python train.py --num_hidden_layers=9 --hidden_size=384 --num_attention_heads=2 --num_key_value_heads=1 --head_dim=128 --intermediate_size=1536 --vocab_size=17758 --hidden_act="gelu" --norm="rmsnorm" --norm_place="pre" --norm_eps=1e-05 --positions="rope" --rope_theta=1020.0 --rope_fraction=0.5 --qk_norm=true --attn_scale=0.124 --bias="none" --tie_word_embeddings=false --parallel_block=false --extras=["some layers without attention", "local attention windows", "exclusive self-attention", "value embeddings", "hashed n-gram embeddings", "an embedding shortcut", "learned residual scales", "skips across layers", "capped logits"] --init="trunc" --init_std_qkv=0.0253 --init_std_o=0.031 --init_std_up=0.0253 --init_std_down=0.0 --optimizer="adamw" --learning_rate=0.00181 --lr_mult_o=1.51 --beta1=0.9 --beta2=0.99 --lr_head=0.00496 --max_grad_norm=2.0 --warmup_steps=542 --schedule="wsd" --decay_fraction=0.924 --decay_shape="sqrt" --final_lr_fraction=0.0 --batch_tokens=[65536, 131072, 196608] --max_seq_len=2048 --doc_mask=true --train_tokens=423500000 --max_steps=3615 --dataset="wikipedia_en"
Each number is 128 + 24 x the weight over its row's rms, rounded and kept within 0 to 255. Layers, rows and columns count from 0. The size above them is the row's rms in percent of the matrix's.

# layer 4 MLP down (transposed), 1536x384, rms 0.0478, rows 17-69, columns 64-127
size [ 97  97  95  98 109  98  92 104  89  95  95  96  95  94  99 111  97  95  95  95  96 100 100 118 100 100  94 118  97 102 105  96 100  93  97 108  97  89  94  98  99  96  96 108 108 111 101 101  91 103 103  89 107]
[[180 121 138 152 169 139 153 145 108 160 140 127  86 101  97 153 172 115 134  97 117 157 121 141 110 144 148 103 122  78 109 126  90 107  98 143 146 127 131 145 156  99  96 124 114 123 121  88 100 144 123 135 152 123  77  99 126 162 114 123 175 119 136 153]
 [120  79 183 112 118 159 140  90 139 103 150 110 129 136  72 137 170 117 129 192 148 136  89 153 139 132 113 127 126  99 101 170 119 142  98 128 125 129 174 103 118 138 143 131 119 135 148 150  97 102 135 167 154 145 132 124 134 148 132  81 105 110 166 149]
 [120 118  96 108 130 134 142 123 121 178 127 139 105 123 170 129 168 133  91  96  95 124 125 148 104 112 103 161 151 102 131 160 132 134 127 141 139 140 103 140  90 115 128 155 107 100 119 142 114 182 127 145 115 170 107  98 117 116 133 146 143 152 135 127]
 [152 164 150 130 110  66 144 170 136  84 121 148 182 122 124 150 127 101  95 135 162 171 123 134 165 130 123 149  84  75  83 152 123  88 129 161 130 113 130 163 140  96 125 162 112  86 112 150 118 161 152 135  91 134 160 115 118 104 151 140 175 131 168 209]
 [138 113 157 121  87 136 135 147 140 128 100 147 187 117 110 134 140 139 152 134 130 109 179 146 105 151 110 132 164 124 129 118 111 171 155  95 116 106 161 105 114 124  92  96 114 165 124 103 146 112 145 108 126 128 130 140  94  66 166 121 162 118  83 121]
 [134 107 118 143 120  91 155 101 123 120 124 129 121 125 128  92 122 163 127 123 133 135 105  94 124 133 163 141 132 122 125 114 109 126 108 119  70 124 141 126 115 143 103 124 133 137 136 127 121 107 124 209 112 129 154 124 146 127 118 141 175  98 143 148]
 [124 157 115 105 122 135 168 138 108 159 122  93 134 132 123 138 141 133 139 152 145 115 144  66 149 140 180 194 121 131 159 125 136 147 162 134 111 158 135 120 101 142 126 145 125 118 158 115 120 152 124 130 192 121 115 141 121 145 127 124 166 125 117 139]
 [164 148  85 143 119 163 121 142 136 100 120 117 126 143 151 102  88 147 122 145 108 102  86 151  92 143 164 140 119 143 182 154  84 109 166 167  94 141 105 133 120 135 103 110 112 132 134 139 146 177 150 144 110 130 178 123 143 152 151 114 122 171 129  96]
 [102 101  97 108 131 124 113 133  80 121 119 141 125 130  97 100 136 155 147 111 167 107  82 126 117 120 135 132 114 126 133 146 103 122  85 126 104 116 147 111 120 121 182 145 131 110 166 167 131 116  96 140 101 131 115 140 165 138 118  99 147 181 107 145]
 [109 158  95 160 163 120 122 139 169 125 128 150 133 114  97 156 129  88 167 127  98 146 134 124 152 123 148 185 151 123 140 139 147 126 155 120 164 156  90 129  77 124 153 111 135 174 126  94 114 117 123  90 112 112 169 148 148 117 182  85 109  91 157 127]
 [161 158  95  93 159  99 107 189 151 156  93 113 124 117 138 107 146 107 122 108 145 105 123  99 151 134 125 160 134 132 117 116 140 172 138 177 124 142 134 105  99 143 132 158  79  82 149  89 135  87 148 164 136 120 135  82 161 159 140 127 166 152 132 126]
 [ 71 135 121  94 123 119 152 147 120 108 144 116 174 127 128 121 151  95 155  85 143 142 116 163  86  99 124 122 109 120 156 166 146 139 124 126 163 155 152 187 161 179 145 201 150 184 166 141 141 141 121 128 117 155  97 108 105 103 130 155 145 173 161 152]
 [112 137  93 121 150 118  99 115 134 155 144 206 167 163 129 169 127 165 160 112 147 146 141 140 134  82 152  57 132 122  92 154 126 112 132 163 126 136 185 178 139 125 112 140 104 127 140 161 131 154  72 149 139 175 124 158 135 113 116 171  64  97 117 133]
 [132 110 102 117 179 116  81 138 107 143 128 150 108 150 137  72 167 110 150 127 129 132 151  83 124 119 146 153 107 123 148  96 115 123  85 134 137 140 117  86 104 152 143 103 128 110 196 125 143 109 115 112 162 125 117 135 107 110 101  87 106 133 109 102]
 [124 165 114  97 112 128 124 128 108 136 163 112 193 193 144 138 131 106  98 116  84 125 134  99 133  96 134 111 133 146 132  98 116 105 134 123 142 123 127 114 167 134 152 142 158  97 110 153 121 161 178 125 124 171 129 118 125 107 154 166 136 143  88 153]
 [113 116 137 156 117 161 137  96  44 155 125 131 145 144 188 133 124 152 117 138 147 149 120 119 127 145 140 130 137 108  96 117 152 106  99 123 128 161 130 112 126  70  71 137 152 116 102 103 132 169 122 127  99 135 133 126 138 149 106 108 132 164 134 135]
 [153  87  98 113  90 159  90  82 155 121 114  98 141 141 132 165 178 106 110 139 133 170 129 176 153  86 115 165 144 149 116 155 122 110 118 185 152 147 124 105 124 147 143 145 141 173 166 131  93 143 114 154 111 118 106 118 135 130 131 128 137  99 116 123]
 [148 130 120 127 150 155 126 153 144 119 115 160 154  91 133 103 145  94 164 123 148 153 145 113 110 211 130 139 130 127 147 101 102 155 111 146  95 134 132 111 132 186 149  90 123  84 145 167 147  94 112 115 144 116 128  91 145 130 128 141  93 163 150 135]
 [ 88 144 131 177 115 139 194 111 122  95 116 127 143 122 146 102 130 127 113 122 202 120 103 102 134 125 157  89 109 114 125  95 113  76 119 149 105 118 140 121 105 118 117 122 150 110 174 116 201 104 134 120 126 128 106 123 148 145  97 132 151 152 114 123]
 [144 128 121 117  99 110 112  90 135  96 141 152 125 146 147 164 137 174 134  72 125 143 133 127 142  92  92 135 145 131 104 102 152 184 152 162 117 137 173 123 127 190 107 115 133 114 147 113 123 138 141 118  94 150 114 100 110 101 156 145 128 155  91 118]
 [130 130 176 150 166 128  92 138 142 145 127 121 121 167 123 113 137 135 117 136 113  92 127 108 127 116 134 117  73 105 126  95 118 180 146 148 118 130 100 161  95 145 152 127 126 180 145 149 116 152 115 121 145 121 141 123 125 110  99 146 126 117 161 138]
 [167 153 157 124 127 136 108 126 122 123 136 139 124  93  97 162 153  92 143  97 120 171 121 140 136 113 143 134 131 143 136 117 156 164 156 127 147 134 111 166 117 112 163 132 133 132  95 120 134 167  94 149 134 158 133 107 109 121 103 143 123 159 107 161]
 [133 129 145 124 100 113 159 126 117 121 163 116 180 107 104 102 128 131 117 102 155 133 124 114 118 119 109 146 124 123 119 121 138 115 148 159 156 143 132 174 151 169 132 149 126 142 120 116 134 162 186 176 136 103 101 152 100 123  82 129 144  94 171 172]
 [137 125  97 123 104 102 151 138  86 120 100  95 124 117 118 106 111 137 121  92 123 122 131 163 110 138 144 137 116 110 140 141 130 117 132 140 142 149 156 115 107 141  91 160 115 126 123 121 125 143 181 140 103 143 116 106 113 124 156 163 157 143 178 134]
 [101 127 107 132 136 137 136 108 131  78 146 121 114  82 147  99 102 154 145 141 160 145  84 103 139 141 148  97 140 120 131 151 167 141 151 148 138 126 149 134  82 128 101 146  58 118 134 143 195 104 157 125 111 122 135 141 133 133 144 123 128 113  94 140]
 [121  92  95 138 123 151 101 117  95 118 154  63 173 112  86 139 137 115 137 178 155 111 125  88 119 138 133 138 112 121 146  89 136  92 126 113 127 119 108 153  97 134  81 132 137 126 126 174 170 113 119 160 130  90 119 137 136 140 149  80 140 139 136 124]
 [142 144  92 132 126  88 144 162 147 126 150 134 165 182 124  75 110 125 126 126  93 165 110 123 133  87 132 159 100  98 146 147 120 116  89 134 167 112 103 141 155 115 110 115 117  84 112 127 126 156 165 113 140 104 148  84 139 135 134 115 103 148 142  95]
 [106 113 136  99 148 147 137 148  93 109 139 132 139 139 116 157 116 116 134  81 119 135 121 170 107 120 119 130 101 135  94 113 146 138 117 124 131  95 103  99 128 137 107 100 129 134 127 118 100 126  92 132 106 111 123 109  73 148 103  75 144 101 147 118]
 [125 138 102 134  97 144 138 119 106 134 126 152 138 111 140 100 186 146 158 138 152 131 148 128 140  96 156 122 131 150 175 161 166 163 156 177  96 136 120 139 121 144 148  97 175 154 103 161 133 110 101 116 108 101 162 120  92 133 119 113  96 153  84 128]
 [150 136 158 114  98 131 127 160 156 133 169 131 105 100 128 132 112 113 151 109 138 123 145 109 119  85 148 116 165 130 167 149  83 167 137 152 140 182 134 110 119 169 162  91 128 138 132 145 131 122 169 115 153 118 142 138 154 179 127 154  97  96 144 149]
 [120  98 137 123 139 165 134 127 177 130 122 109 152  86 135 118  96  69  71 127 143 123 190 143 127 137 139 122 124 138 135 154 151 123 162  75 142 109 139 115 140 104 135  94  71 143 106 106 127 168 133 118 102 145  96  96 115 136 144 142 164 124 135 116]
 [103 112  90  94  94 135 116 110  88 154  86 118 163 153 139 151 117 141 162 103 150  94 134 135 110 124 154 181 132  54  84 132 155 160 104 142 139 144 128 121 117 154 121 117 134 135 128 105  99 146 106 157 137 127  70 143 117 166  95 163 124 102 116 109]
 [126  94 114  88 101 148 148  82 133 121 142  95 134 127 121  85 109 140 152 130 133 127 133 130 125 125 121 146 108 183 151 121 103 107 115 122 140 124 128 133 107 166 120 101 129 123 126 149 111 148 154 122 138  90 142 107 126 100 131 119 110 123 162 109]
 [118 133 115 110 134 116 146 104 143 119 112 101 119 179 121 107 132 127 122 152 135 122 128 129 126 133 141 143 128 128 134 131 142 119 133 113  97 113 123 135  97  62 120  58 115 121 151 112 184 105 103  99  68 115 156 159 124  92 123 117 118 128 157 111]
 [116  88 127 190 105 167 116 144 131 128 128 142 126 142 126 182 118 110 143 125 102 154 137 116 134 138 121 141 132 140 148 137 135 137 128 138 154 106 140 184 135 113 124 132 143  86 135 134  94  94 174 114 134 138 151 114 140 106 150 153 165 136 122 137]
 [ 91 145 117 169 130 127  65  99 110 166 150 133 162  98 149 170 145 138 143 146 132 115 114 126 108 116 141 115 154 132 154 141 111 118 109 100  97 173 139  84 139 113 164 144 111  96 110 158 126  93 126 180  97 168 149 109 135  94 123 117 133 146 143 143]
 [145 129 111 121 107 170 112 144 156 137 156 140  85 129 133  95 130  96 129 123 117 134 133 165  95 158 134 129 126  91 112 122 138 142  40 144 113 140 100 154 147 116 140  83 114 103 150 154  68 178  87 121 122 106 103 111 136 101 141 159 107 112 132 114]
 [174 147 149 152  99 131 170 136 144  88 150 156 121 125 134 127 163 101 142 159 121 146  96 137 128 114 114 114 133 132 115  97 127  84 142 135 174 130 124 155 170 104 120 137 154 145 125 117 123 130 134 127 117 137 132 157 191 146 141 125 114 149 169  67]
 [136 132  69  95 132  69 147 114 132 126  88 153 113 110  85 118 135 134 100 138  95 140 125 117 119 141 142 150  90 172 140  49 155 136 108  97 115 144 139 100 126 157 122 121 110 107 144 138 129 163 128 102 168 107 126 108 168 135 177 100 111 156 174 122]
 [128 148 113 119 102 110 115 130 156 105 108 130 132 127 155  98 169 126 152  70 128 113 139  96 144 119 183 153 116 156 133 126 176 135  77 150  94 136  67 184 111 125 180 125 140 119 115 110 117 115 136 114 127 148 135 146 147 112 118 134 127 123 121 118]
 [167 136 143 126 161 103 100 145 120 148 156 159 144 111  76 130 119 123 154 120 126 104 165 138 108 142 111 114 163 125  92  72 169 126 119  94 139  82 140 105 149 104 139  82  86 131 123  92 136  68 121 101 118 136 112  98 134 151 165 151 124 147  85 134]
 [128 134 105 131 135 100 138 102 115 119 155 143 113  77 114  98 115  87 133 120 106 120 121 144 120 134 137 107 118 136 157 138 160 156  99 140 113 136 143 144 124 147 178 186  95 121 166 143 141 151 166 114 108 185  78 137 102 148 125 137 112 136 153 136]
 [115 165 103 148 182 119 137 113 135 118  97 115 163 141  95 103 148 106 128 104 119 105 108 134 132 107  80 148 156 112 189 110 100 150 136 151 164 114 154 103 101 120 113 167 109 131 154 120 140  79 130 175 158 129 125 119  90 207 143 174 151 166 138 130]
 [145 125 121 107 133 188 121 129 167 157 170 137 100 173  92 129 104 164 123 160  91 159 125 141 144 126 101 156 115 147 163 135 147 138 121 134 148  89 111 151 121 148 134 130  95  86 120 150 142 179 131 144 100 114 151 124 136  94 144  78 121 147  86  64]
 [142 107 127 152 120 111 198 132  98 133 159 157 105 147 103 140 107 154 107 157 120 119 104 179  94 162  89 160 129 149 118  91 145 112 134 114 112 110 115  81 128 134 148  89 130 139 166 107 106 136 158  90 118 108 145 129 137 134  94 126 134 113 154 124]
 [130 115 140 125 125 146 133 151 165 121 124 141 114 161 119 105  92 123 125 138 127 122  99 111 118 143 138 128 120  92 130 119 115 128 125 123 136 148 119 138 116 119 107  53 106 148 163 151 103 117 131 134 135 150 136 124 109 122 101 160 124 130 132 117]
 [166 138 135 143 121 126 119 121 141 132 132 139 139 133 113 154 166  97 163 121 128 161 151 131 122 120 107 102 125 142  96 112 130 143 129 116 114 123  91 103 144 144 102 160 141 101 132 165 123 126  96 162 143 148 125 166 122  91  86 127 122 155 164 131]
 [ 99  94 137  87 142 119 133 182 142 130 139 123  92 129 132 118 141 127 143 110 129 107 140 145 120 138 169 141 152 133 108 118 123 148 123 131 139  98  93 135 138 146 116 106 126  95  83 166 124 117 101 159 134 104 148 145 117 122 167 154  94 129  98 114]
 [127 143 151 115 131 113 123 172  68 104 127 120 111 105 138  76 136 129 101 122 115 119  95 123 119 123 135 147 136 188 126 131  60 133 104 117 123 120 141 122 145 104 125  96 169 139 124 147  87 112 118 106 152 117 109 116 131  95  84 105 123 130 153 136]
 [138 130 131 120 124 107  76 113 145 151 102 152 185 154 108 140 109 118 100 113 151 152 116 133 129  95 126 117 108 144 147 144 154 139 143 139 145 150 144 111 157 148 137 109 106 159 173 118 185 122 149 147 131 129 128 151 129  97 130 154 119 145 120 114]
 [137 125 114 166 156 112 158 179 139 110  93  85 112 106  99 135 104 146 146 112 104 132 156 135 148 136 114 134 137  94 157 143 128 165 119 142 167 154 134 149 120 148 124 114  94 108  95  97 109 181 118 130  79 136 154  86 161 142 130 135  91 178 131 124]
 [127 142 119 154 114 125 130  97 140 118 144 100 140 109 132 151 167 154 122 128 138 124 153 114 150 133 115 142 135 120 171 143  98 147 115 160 136 129 127 140  92 131 107 115 117 114 122 123 160 117 150 124 129 158 109 101 157 171 137 117 137 136 145 120]
 [157 112 139 143 142 129 113 115 124 149 159 131  99 151 113 145 161 135 132 129 110 121 101 120 129 126 104 124 114 112 145 175 132 108  81 137 123 126 167 117  95 169 100 145  94 169 127 113 143 139 136 125 146 158 123 135 132 136 133 159 136 135 156 143]]
# layer 4 MLP up, 1536x384, rms 0.0521, rows 18-69, columns 64-127
size [ 95  98  94 105 100  96 101  99 100  96  96  97  99 104  97  98 101  99  94  94 102  95 107  95  96  95 112  96  98 104  95 104  97  96 102 102  91 103 100  97  99 101  99 104  94 104 101  98  93  98  95 103]
[[ 89 101  81 157 197 133 127 119 113 146 122 118 157 118 111 133 191 135 107 102  99 137 141 107 142  98 124 107 152 153 106 150 111 140 104 166 113 151 142 172 161 148 113 130 153 120  98  76 159 136 120 103 159 156 155 157  84  92 149 122 115 102 142 157]
 [ 95 165 137 126 173 121 155 118 133 101 134 112 183  87  74  94  95 118 165 139 172 138 147  94 174 123 138 106  64 151 146 123 123 110 111  89 162 131 127  89 145 140 132 126 161 189 111  87 135 120 112 127 115  78 143 158 148 146 134 104 141 103 137 130]
 [ 96  98 160 119 152 149 129 134 125 119 126 132 151 146 144  98 135 113 159 112 117 128 112  83 156 107 155 121 125 107 138 152 150 132 121 148 109 155 108 101 112 149 118 127 143 133 151 125 146 147  86 151  75 116 107 120 107 113 137 143 114 122 122 124]
 [130 129 111  74 107 115 134  98 117 153 133  99 104 155 148 110 121 180 144 114 118 106 119 119 148 147 173 117 160 136 122  95 109 166 126 116 112 102 154 109 106 126 120 106 100 158 106 105 131 149 194 121 146 120 171 165 131 111 126 136 139 134 133 109]
 [125 127 126 138 140  95 147 136 138 115 156 119 126 148 108 113 141 126 146 112 133 171 105 108 161  98 140  71 107 163 167  71 117 120 131 115 123 136 133 151  73 124 148 100 162 131 142 115 150 119 176 111 101 162 121 137 143 151 117 109 155 103 140 133]
 [153 154 149 149  88 146 150  49 139 120  98 131 119  81 135 141 157 143 158 125 134 119 135 142 112 135 138 130 162 160 138 154 124 112 137 136 150 143 127 124 141 131 157 100 107 104  78 104 136 110  96 126 157 135 137 158 128 109 140 104 116 138 140 145]
 [135 144 158 151 146 151 164 143 125 155 134 145 151 122 112 118 158 119 155 115 119 131 142 126 139 119 140 135 163 142 128 142 132 143 119 127  77 151 132 129 104 108 174 118 122 157  70 143 150 143 126  92 110 140 166 126  69  92 123 129 165 127 122 121]
 [106 110 141 129 119 134 104  91 128 124 132 133 133 118 144 158 164 104 126  83 132  73  93 123 138 112 120 172  90 153 180 144 125 109  87 127 138 115 147 122 185 112 107 116 144 164 110 139 133 112 108 132 125 141 154 130 125 143 150 126 133 134 113 140]
 [100 112 150  87 119 167 115 132 140 114 135 113 114 209 151 112 133 146 143 142 138 141 124 139 135 131 120 156  97 106 155 106 101  88 142 130 116 169 116 114 157 164 133 121 110 122  98 114 117 154  92 122 118 124 102 114 136 169 191 123 149 104 116 137]
 [ 74 149 132 163 133 123 105 115 112 147 120 115 139 113 127 156 103 110 147 109 158 124 156 127 135  92 124  91  64 105 114 147 139 125 128 125 160 110 123 130 145 158 116 111 143 120 113 114 106 144 118 143  88  97 140 138  84  53 137 132 111 128 107 140]
 [155 128 100 127  98 136 135 140 107 142 169 109 108 132 131 141 148 148 149 201 107 129 148 119 172 126 160 121 106 118  88 109 117  97 127 111 133 130 145  97 125  78 106  63 143 122 114 166 108 134 120 111  99  97 101 115 154 152 108 136 114 106  89 125]
 [133 128 142 141 106 116 164 115 145 112 117 130 152 139 105 161 148 101 139 119 162 142 134  85 102 172 141 130 162 123 169 124 114  96 123 114 131 116 148  86  87 140 169  96 144 154 146  89 114 110 146 176 123  84 162 161 141 138 112 120 211 124 142 123]
 [132 150 154 123 108 138 145 135 117  91 126  94 148 156 146  93 148 124 103 129 140 162 140 123 169 172 135 141 140 118 133 161 148 122 139 127 144 126 157 145 140 107 141 125 151 194 123  95 128 127 125 131 127 109 156 113 138 115 124 140 110 132 133 141]
 [137 133 121 120 128 150 173 115 100 163 143 101 140 107 110  95 116 155 108 152 110 172 134 108 127 156 172 109 103  88 143 194 113 101  95 152 134 126 110 102 144  82 159 113 155 135 134  94 123 111 125 158 176 167 121 163 129 103 158 134 121  96 168 150]
 [107 134 148 110  93 137 152 111  92 109 163 107 121 177 105  93 171 108 110 121 126 160 133 109 106 146 151 143 113 146 126 159 142 129 103 138  95 126 130 141 131 130 148 114 129 111 138 164 139 174 138 131 174 110 103 118 131 117 142 108 121  91 123 188]
 [145 129 157 133 139 144 193 129 131 143 148 105 115 168 155  70 112 123 143 129 149 140 130 117 123 139 152 112 129 140 161  95 126 154 137 108 147 134 126 135 121 134 124  69  99 149  96 149 172 133 187 120 138 185 148 110 144 147 146 162 146 165 114 112]
 [100 135 149 126 141 128 117 122 134 121 136 115 121 152 143 136 142 172 137 109 115 173 130 124  93 104 159 143 146  95 127 156 159 132 116  75 132 140 116 121 117 154 166 138 135 172 133 125 127 149  91 115 123 131 112  74 115  78 165 104 155 118 114 152]
 [136 129 137 106 135 107 131 121 134 110 123  80 147 137 125 150 115 138 126 147 139 142 150 153 116 148 142 130  98 115 154 132 118  97 117 144 140 143 147  88 126 149 163 147 145 127  97 125 131 114 142 127 114 121 112 156 160  72 134 102 156 119 126 150]
 [130 125 167 112 119 105 131 186  98 173 128 151  92 134 111 138 106 126 137 112 122 124 111 131 102 147 158 172 108 113  83 183 116  86 132 129 133 141 143 126 114 123 104 118 157 118 105 123 117 159 180 110 128 117 152 138 163  79 117  76 117 145 160 126]
 [ 91 129 160 120 134 141 104 130 114 148 135 112 128 127 139 167 131 143 144 186 118 129 105 130 141 120 153 173 104  97 132 114 123 163 118  94 127  66 140 109 113  79 136 101 125 121 118 134 121 110 122 117 134 138 170 135 166 116 128  96 136 102 135 141]
 [102 131 118 133 139 176 132 153 153 165 136  83 132 171 150 115 137 143 120 147 108 125 128 101 126 138 137 164 101 109 158 158 130 135 142  95 145  96 158  90 145 148 111 154 176 160 125 160 112 141 134 100 141 111 129 146 117 141 149 115 107  97 124 119]
 [106 119 131 117 116 106 135 118 151 121 135 118 140 157 102 159 140 128 167 143 120 132 128  89 170  91 165 102 137 149 194 123 106 125 111 122 174 113 139 106 145 126 113  87 126 140 120 154 110 131 113 120 128 152 126 150 156 172 130 113 115 166 104  84]
 [177 166 103 116 108 116 111 152 103 130 110 116 144 132 102 108 144 130 120 123 111  95 144 124 109 142 109 122 123 103 148 115 127 116 125 142  97 111 167 132  69 137 109 108  93 128 130 127 140 134 175 131 131 113 118  95  79 125 178 109 159 122 152 195]
 [159 130 119 170 101 134 172 122 166 145 134 173 133 107 129 158 160 112 143 101 148  97 127 177 109 113 140 125 134 121 129 153 125  90 129 134 154 113 115 128 111  73 125 108 147 139 139  89 136 128 106 109 109 120 141 134 137 125 135  82 143 101 130 109]
 [118 142 134 120 111 151  98 117 126 117 133 136 136 132  84 131 115 197 141 112 167 115  87 124 156 105 116 138 107  87 132  93  94 111 127 122 119 132 108 177  99  94 133 114 151 121 118 106 177  89 124 141 138 113 117 119 165 101 162 111 159 148 124 153]
 [125 108 135  89 166 126 103 118 106 137 169 153 128 164 152 170 133 136  96 139 107 105 196  83 144 102 119 141 118 142 133 110 106 135 115 115 128 158 154 142 144  85 160 111  96 101 104 114 158  97 110 108 130 160 161 121 157 115 139 138 159 141 106 137]
 [149 116 131 113 143 157 147 128  88 120 126 127 141 100 146 140 127 137 113 128 115  94 122 112 150 119 124 132 147 139 118 170 133 119  77  86 111 150 151 125 161 141 113 112 135 126  99 114 110 141 129 129 121 169 116 119 157 140  97 170 154 112 139 114]
 [145 123 152 123 104 121 131 102 142 145 146 122 190 134 143 122 156  99 140 131 159 112 113  99 135 141 124 135 107 162 156 152 124 136 129  90 141 117 106 121 145  67 147 116 145 119 123 136 127 121 164 169  80 148 150 127 122 115 109 126 106 127 127 114]
 [116 114 136 133 131 144 126 162 110 179 116 120 119 112 184 119 122 110 101 127 135  81 120 124 143 146 137 162 131 107 119 133 111 106 125 141 204 118 175  81 115 103 155 106 123 106  95 118 152 151  98 112 128 151 110 134 151 127 159 159 138 131 127 174]
 [147 207 128 128 115 124 184 103 127 103 123 107 109 148  88 171 168 131 130 129 120 143 119 100 165 141 131 135  83 132 121  73 145 132 110 132 162 137 126 122  96  92 149 108 155 129  84 142 106 134 146 153 115 126 142 154 166 130 115 110 130 116 150 139]
 [126 141 143 133 157 109 163 143 156  74 137  99 138 130 107  94 153 127 108 113 152 130 125 142 168 136 143 100  91 177 131 126 104 104 122 127 115 102 147 131 146  91 164 146 146 149  82 136 148 127 149  96 124 107 149 162 160 127 179 146 155 163 142  96]
 [141 103 136  82 156 121 188 100 115 133 166 125 156 145 129 118 131 152 152 130 168  94 118 113 154 103 106 132  98 158 141 167 111 151 137 105 114 126  98 135 133 121 123  85 121 145 150 129 140 120 127 131  90  86 178  91 107 104 175 164 156 126 141 153]
 [ 89 127  75 102 136 128 145 102 142 123 135 144 135 165 145 124 121 169 138 137  98 117 101  88 168 147 155 142 117 148 207 118 170  88 108 154 139 149 139 125 140  98 152 116  67 120 136 113 130 130 115 108 126 155 116 137 205 127 148 130 144 152 111 149]
 [153 162 158 150 141 146 152 168 111 156  79 125 136 127 124 155 128 142 151 167 156  72 112 178  93 123 106 110 124 124 119 116 137 172 101 145 139 101 110 140  87 111 100  78 141 130 116  58 107 108 154 168 159 113 101 120 134  91 132 131  84 122 134 155]
 [122 147 117 177 136 105 123 110 145 137 155  58 131 109 108 133  98 133 150 160 113  90 154  98 151 144 142 151  81 133 156 168 177 101 103 129 141 159 129 133  78 128 157 116 172 159  91 118 126 129 124 154 126 132 153 133 102  90 118 122 133 113  98  96]
 [137 143 162 146 151 169 121 135 135 151 135 144 117  85 120 117 139 119 143 110 100 126 186 121 143 113 122 151 113 114 111 138 174 141 102 147 128 122 110 153 131  97  89  94  77 167 120 126 152 137 142  57 117 161 124 126 165  92 131 103 120 159  56 164]
 [ 54 123 162 142 130 135 132 119  63 147 116  94 122 117 120 191  82  99 156  70 127  87 105 139 126 141 132 131 133  99 149 124 145 149 125 132 115  90 151 121 103 178 123 132 157 133 123  94 123 160 109  46 150 104 113 164 135 140 137 133 109 127 110 165]
 [ 80 121 139 142 106 127 155  99  96 152 106 125 111 177 133 109 147 154 145 134 135 138 181 141 156 118  90 121 143 148 116 122 122 169 141 133 126 139 138 113 105 119 136 134 127 144 132 122 147 193 164 137 135 102 159 151  83 111 132 144 127 118 133 131]
 [122 138 154 166 137 150 157 170 103 136 139 130 143 158 105 115 144 130 130 166 137 195 132 155  97 133 155 162  72  93 159 168 144 118 105 134 115 117 112 124 169 106  73 135 124 145 127 115 150 128 119 170 127 118 123 133 140 109 118 138 150 128  94 113]
 [118 111 116 155 109 184 163 151  96 121 149 103 154 162 128 151 119 124 113  91 105 127 167 126 118 120 178 128 114 113 143 129 167 146 133 124 117 115 144 139 121 134 117 125 141 160 119  93 129 139 104 132 139 121 102 122 115 162 103 101 118 116 132 155]
 [132 174 141 124  99 182 136 115 100 135 154 149 135 118 160 130 129 138 115 177 113 118  98  92 144  95  92 148 117 136 141 133 143 141 106 154 155 164 129 162 156 133 102  71 152 140 100 135 105 149 114  94  92  93 100 156 165 142 124 138 142 119 103 148]
 [158 122 120 129 167 148 126 105 113 133 130 117 129 113 132 161 125 134 118 173 108 142 146 139  98 108 206 110 126 116 104 108 121 158 107  94 104 143 152 112 109 152 139 143 182 123 137 100 118 109 114  51 154 133 115 153 153  99 101 149 103  78 115 104]
 [127 154 154 126 151 133 116 147 117 115 154  75 131 125 149 124 192 139 171 122 165 155 145 117 137 120  87 134 111 104 135 132 140  96 115 114 183 162 124 111 100  93 145 141 142 127 129 170 143  95 151 127 124 126 109 127 128 159 140  94 147 114 152 143]
 [125 111 124 124 155 158 120 143 122 142 175  60  91 162 102 155 152 141 121 122 106 112 116 111 104 153 144 155 134 100 123 137 127 134  88 118 134  97 144  90 134  59 119  96 112  91 104 139 101 141 169 116 158 149 138 130 152 132 155 122 109 103 117 164]
 [109 119 137 126 170  99 121 114 113 149 120 126 150 141 117  97 123 163 182 138 143 121 135 161 143 121 116 129 133 149 101 126  93 133 116 150 121 125 157  81  75  86 169 119 123 114 150 132 133  99 132 130 150 170 116 115 146 115 118 119 135 111 166 147]
 [ 72  96 127 111 135 159 114 155 107 145 137 128 128 145 112 125 127 119 141 169 124 131  65 117 150 120 133 115 112 121 142 135 110 173 132 129  83 116 143 116 129 124 153 142 149 174 108 134 109 156 123 125 114 108 151 165 121 124 100  99 121 149 120 129]
 [112 127 114 141 173 173 106 118  99 148 138  86 172 161 124 118 117  96 138 168 124 138 167  77 122 134 112 134 111  90 153 105 103 102 142 111 188 190 142 111 151 101  99  90 113 124 120 139 130 118  99 140 160 176 102 135 125 109 154 134 135 109  77 128]
 [139 101 111 118 130  80 148 135 125 112 131 125 118 126  75 145 165  96 162 159 167 123 141 101 152 136  88 105 110 106 162 111 114 123 125  72 148 166 166 121 143 136 126  99 125 141  87 113 153 155 128 156 140 142 163  88 150 101 109  68 114 165 132 141]
 [115 113 124  84 121 162 119 123 115 129  98 117 135 125  85 155 149 171 165 148  97 117 143 136 157 149 127 168 106  84  85 125 158 136 112 188  84 168 166 117 133 120 151 108 113 122 108 113 139 169 112 130  79  97 137 103 186 139 133 135 131 139 141 140]
 [ 93 156 115 112  72 105 130 138 140 140 119  98 154 143 120 166 133 132 149 119 133 131 121 118 178 105 114 140 143  92 127 154 132 157 134 112 151 122 104 156 154 169 150 118 133 134 108 118 163 129  99 140 106 126 100 143 107 154 153 109 133  65 125 129]
 [122 121 166 157 106 106  94  94 118 149 106 102 178 130 128 110 154 110 158 122 126 134 124 134 134 108 118 111 143 126 178 122 139 128 122 168 137 126  99 141 148 156 112 158 141 149 116  86 109 133  98 149 129 125 120 155 129 128 148 137 122 140 126 134]
 [135 138 124 160 120 122 141 105 138 106 189 135 153 143 156 135 115 134 112  80 140  86 111 132 120 132 159 140  86  57 149 102 105 114 125 136  98 117 143  96 151 128 162 120 108 125 159 120 132 116 136 112 164 102 141 123 134 120 159 179 157 119 143 124]]